python train.py --rope_theta=24700.0 --rope_fraction=1.0 --tie_word_embeddings=true --extras=["local attention windows", "paired heads", "shifted keys", "gated attention", "value embeddings", "hashed n-gram embeddings", "a smear gate", "learned residual scales", "capped logits"] --learning_rate=0.00747 --beta1=0.95 --lr_head=0.01 --warmup_steps=200 --schedule="wsd" --decay_shape="linear" --max_steps=6334
Each number is 500 + 25 x the weight over its row's rms, rounded and kept within 0 to 999. Layers, rows and columns count from 0. Numbers have three digits each. The size before them is the row's rms in percent of the matrix's.

# layer 9 MLP up, 1024x256, rms 0.0444, rows 1009-1023, columns 0-255
107:487448449526467489463478504508486505488437495506503485504511508533523477516519481493490510537485489464494519474536521504539552511491474467502526488527500480489466504460490507484512451488515497489496524450525511423512506508524508527520513506501511529541483508552542515495517507502504473508518494525502470488484518492506517494506485537513514452524517505501505479499523525441478479492495512508531463501465491560470562465520502504497477494472575500476492550495446492509502484474527507471510506459500519472481508459473511474519495520504512537463529552491511469532494515474518465515496487488493489507451482473495476516501497499487504445506448501521536494488494506514457515483468499514482489503544469527530468517496508475537577499464472514500490532523516497473516531525476486
095:515467535487528458504493499491465475503524499495505502508520517514499565549486502483495520529488493494514473490459542537500562521518496537475482517507468481553495492468484535520522536528472506513521496510488532516481518501511459566504503481514514476513549483503532500470546498509480498498493551538528526476492512517547535542515507507483482472486511488500508490524517477465461511472515518509506542516477513467496468491533511495500516515515532452516537493516543525482518477483520497485490491495500544518481488541448496463555503438506465489521497498488445483499541530504500524506461521540523466516485534511556496495524527488481485537498524513517507491546480472496492488533441517443479507502489538495525488505461454523510496508520557492541502505508500483473495500492497523
109:515510475480549495508510471515510511492533479508480545470494499486538510521492447527496537488523566470458499518480466479520510501477519493519485544484502499518485482496495533445493515483499497508493518490456555514508483461516480498570509515467471548504485476503465515502511457509520496491527506529517531471521472475496489536515442529482480465506472490483476464477478485496442506504531510507510479478481504524466463481543484463493477473446511509474529515532486503488501489485493493482477502459505522473512491509508499506500525503490525470513498498472539534509474499510478524524516483517494531475534571501499501531457499521519478453496479461548450498493459517515501486525462472474506455512443481492498489487513511542450506489513505475504444477536483498536492490510451475
102:501485491501535485497515483487524484528488485499497569529459495509547513524500480543484525487512494518478456512497512483482533519550507576539520516573484495504523516455464535501496557510523534538498500508541466541507527511514483482459502523483490440480513501526537484480547464543476478488519431528492518524531518496514485478507497477461513447492484517483525494499510535487475516484522505484508507509455520518528453525495491457513536505512460491480512483505541520504467500455465509497518504499493488534481520468463504488517532480501473517473527520483484510464543482514476507472472516460512526509492491564491501485477499505453502518521517492489476490507479485531505522495441494495497491540542527532514513506479500482499502485509507448509504499496471469513478475459488494
111:469504496499439460463479499521497472524508489473498501530512521493497510490472465486510449549528472489513489482488539536508557532498510437503496561538500513516462519500515500514466563472506518537525532484512494492493512534539478447472556514523525521450499520497470538504485529515459511504498474513481501488452507493499502485531502520468549467506535507487496508515505499450508485529486544465514509499483494530504471483515516482534513519522495544499495534509505527509511497485467458474503507442503473520434510453505516516484506524526507463508529503487520521447490498512486507491509494487470489494477548520522513483448531558462522498498469525461495496502497548495483532516533503503463554492508473460447502490510494468501487495508490475509522501500507514491489527513510505
090:516491502498494482526482487540522525489543565546457505495481481500472505487509465469534522506490481522516510471456461510476501502534500468507507453513538476498510545523493504514527513540489488520513507473508557536496535497504474485564509495514479481506474475476511515470514508491515512502495468556497494464492469508464497497567513530487465502488443492473501448504468514478486499502418506497492470512488514425488512520491496479484484491555500466515489532535464509493477502474506503484511498481444485505449528506490469471489477486538506497482502500462525502503547497513521456485530542515503484451524479504492494529501496530473482490497496498519494528474550497443514548468512496515464564512513499499516489500502530484465516507512504496488492517523503530539521516463498507
102:488508518521520500482491515468553502488457516487507488499476515520462549478511532486532507497491482482451539520487502503493471535534502483475460513502474529480530528503480497520502490525495483512516516552490478473491514490524524482464535492525469512508592477462515484467485485507474472490490522506486481522496480506541561539510467518542501519514440500481528538520503491502516519513510473466464513480496491548461517505523497480498482514518514497463493512512480483502497523492499492547475511518506481477482459510486495499509485440535529513453472500508512492516496494509504483503457500462516452475499501534516485493473475477499525472450527493480460507527504486476510490535452541479510552484500492545514501520563460548459502548489573495525463508510482468479503493517516516
125:487471496500467496509533499466496483534524497515484488487503508535506512555492520481505510498514501499530531499502486525531547528517504499476502477530500462512509519512496452496528481534499475547464566515469503465485470443562527496456496485498563502488476484501536505495502485513507501511561505468520480527511512513520512506447464550487480570484457468487466479539466535464479514527514515504508474562513510486510507537494498518481464487486473493503488551526498533541505488477475513551457548536492506485523489488489502499477529502519532488517513532480473516505529457523504492504481474486515475517524498483509522468499506485469460474516532494511505512486484488486496493525522532476472505508489499503513514530474495552477508505512457474497451511462446522479483551513474466
110:528446482521504464486474449476481478526504457507528510507496476518478510513511535516510508489510476496459504520506529478507466513527490481474472513457479494565512508514522509462496500490543466559483527494525520494470521487531512441504497485506496486531477459488524508506481529515499520486495496485514514523498484461516549522506452519468501459542520476484466527519485462480490465527461462464516507462515503417497514463468476489490495532495512504518496515538491483508498493488482490529551481530487496510470485502474534544553488478493518519466510478479492435534503537518490441506489517449546521479477484456458524490492485468519504536530481474481524532512475508467470476536527533464472474523496513518512503518472487525501511516491473509495488489524529499507481484492490493
104:504506500483490477470515485513516488501513514484475526486503481517502497486526482520530528533480482475447474507558513505466550464494485520518489520466506493497524486508469490484495533485503499535544482455551436476497559495486542517486534498538494518462495480470513501536472490468491540527494505552491484507494520507496510463494526486490480476509482534522514480505518487510495456505555522535464462484498514485501493496501498525532472475509518489523548493489506536469454497474507513482478501523498501512512467480500551540521499498501500546488473489501530520541447466531520486542501510507541520467480478504500481485483495469507488553531495476466487497467488470473527498482464516491485523539512469524500492526498574480535523497511508533583466512492501529526504508511520568
109:539499513463490527507530543520481483504495526498468477512543494489498468483472523503509502516469509504484520474497523486514500525526495525548510542509459496487482478521506491507527507509462501530461473526442527536509506486453503519509450489442474457522495526494553510501459524533455474488510488478454478451486515488481483510496510493502490451476497528495542478468509537532473517466468515489489513523519479484490495543487478513488554499523537463482513496445488533529519491529554527471518513491494486489484486494513497517434524513477549525482536495500510509524517503486490524531532489484521505459512467509491466534519485543468455535476502492434507507494505463495554462503499527483487482469491539500475487482521525508512531500487482491488487426495485537506512505489480503
090:474488528489548515453482546460490481476556481512514533471517468520489508514494491516463526502503500538484482474508509522493511457486435483469500510484556514536490475524484513480472515503487475477492473509522512538525523478523491492496515478535524516486496474484496505524530503542479531497526515515494495565429465492491498485506505512486458497562492514511524501476552465506499493489487519489552533522507545506483482503534482508492464504475530504482464543523505500484517516481504503521506473540508508490457520464496500525466543494522511471487483536454501501503482502501501490504508514521509518490498476462518517463459468548507506495530530547551519486485510518468486476471515521495498528478465536473452491448523500455497503504491528476512495464487497556482480538553524532
103:495527521523500516493513451491473573503483502448492467515522483464522471473485508489512536460494522551507468495473495484515551511462492480491508491490509469508500490480478528501494476493511488465486476526523478493493538497499513541471451517477502420514467497529501524479535476475472460507482427519512488498483462472499486466498516454523520509516539480534477506482499484462490493515577490508493492447472523508498491485543500477491480467543530483496515531479505499504504480473482492485478518499490507544483510517493475503524507503485537493494508449488461505519516519512451518527504491524473525523527538491484485511463533449493516515467492528512508486505514510521531514502535518498532530472488505474478470528500513528512508516495482453533525487472505458474482479492435437
089:464482493523513507512512488509475491502518538522473485491538514518470505538435461511507500465510479540491501528473474512528536496491501501501504495525463479548506534484490470518491464498523538495538515525497496535480497500511494469525487448490535511531506508501484490539515515500520514507478449484550491472480457484513513534484428544450507498503488491543468496479497437471466535528544484512516480453507519496496511476548512493491478524484526508518501492494479515506480483480503508490522543475495477475521478485456522482467489473478520552505492470552461485522504465522492524515470465507467534492512531500523469487480475509470518466450485513512482481524449522486491485493483532495447517517506548483471500532450524515486522511491519562499491495535518491499543511485541480
097:491419539513506477521480499459488494512466461526437467454500546534468481455488468528500464499486505460514530518520502500494555516496520496521462510563528493504477488537535543469520460513480441504475475466479514519477490508507493503500476506496482548431488464497478516521513505453499501508501480507526557510527481490520467532482505461460479486495480490543509508538483513546511499522543491505505463479505494470492525491460511493478488529477502484486458495536518477473502467489481506508536503544518519513521472529501499490508484520554462463516510484500467507500508514512508482495519507492516523513461487487517482438454504482508521507470487486493527510472453485508494510474535500498537485540547499502487531477513520491514483497543481516525499514520487506504503474514469470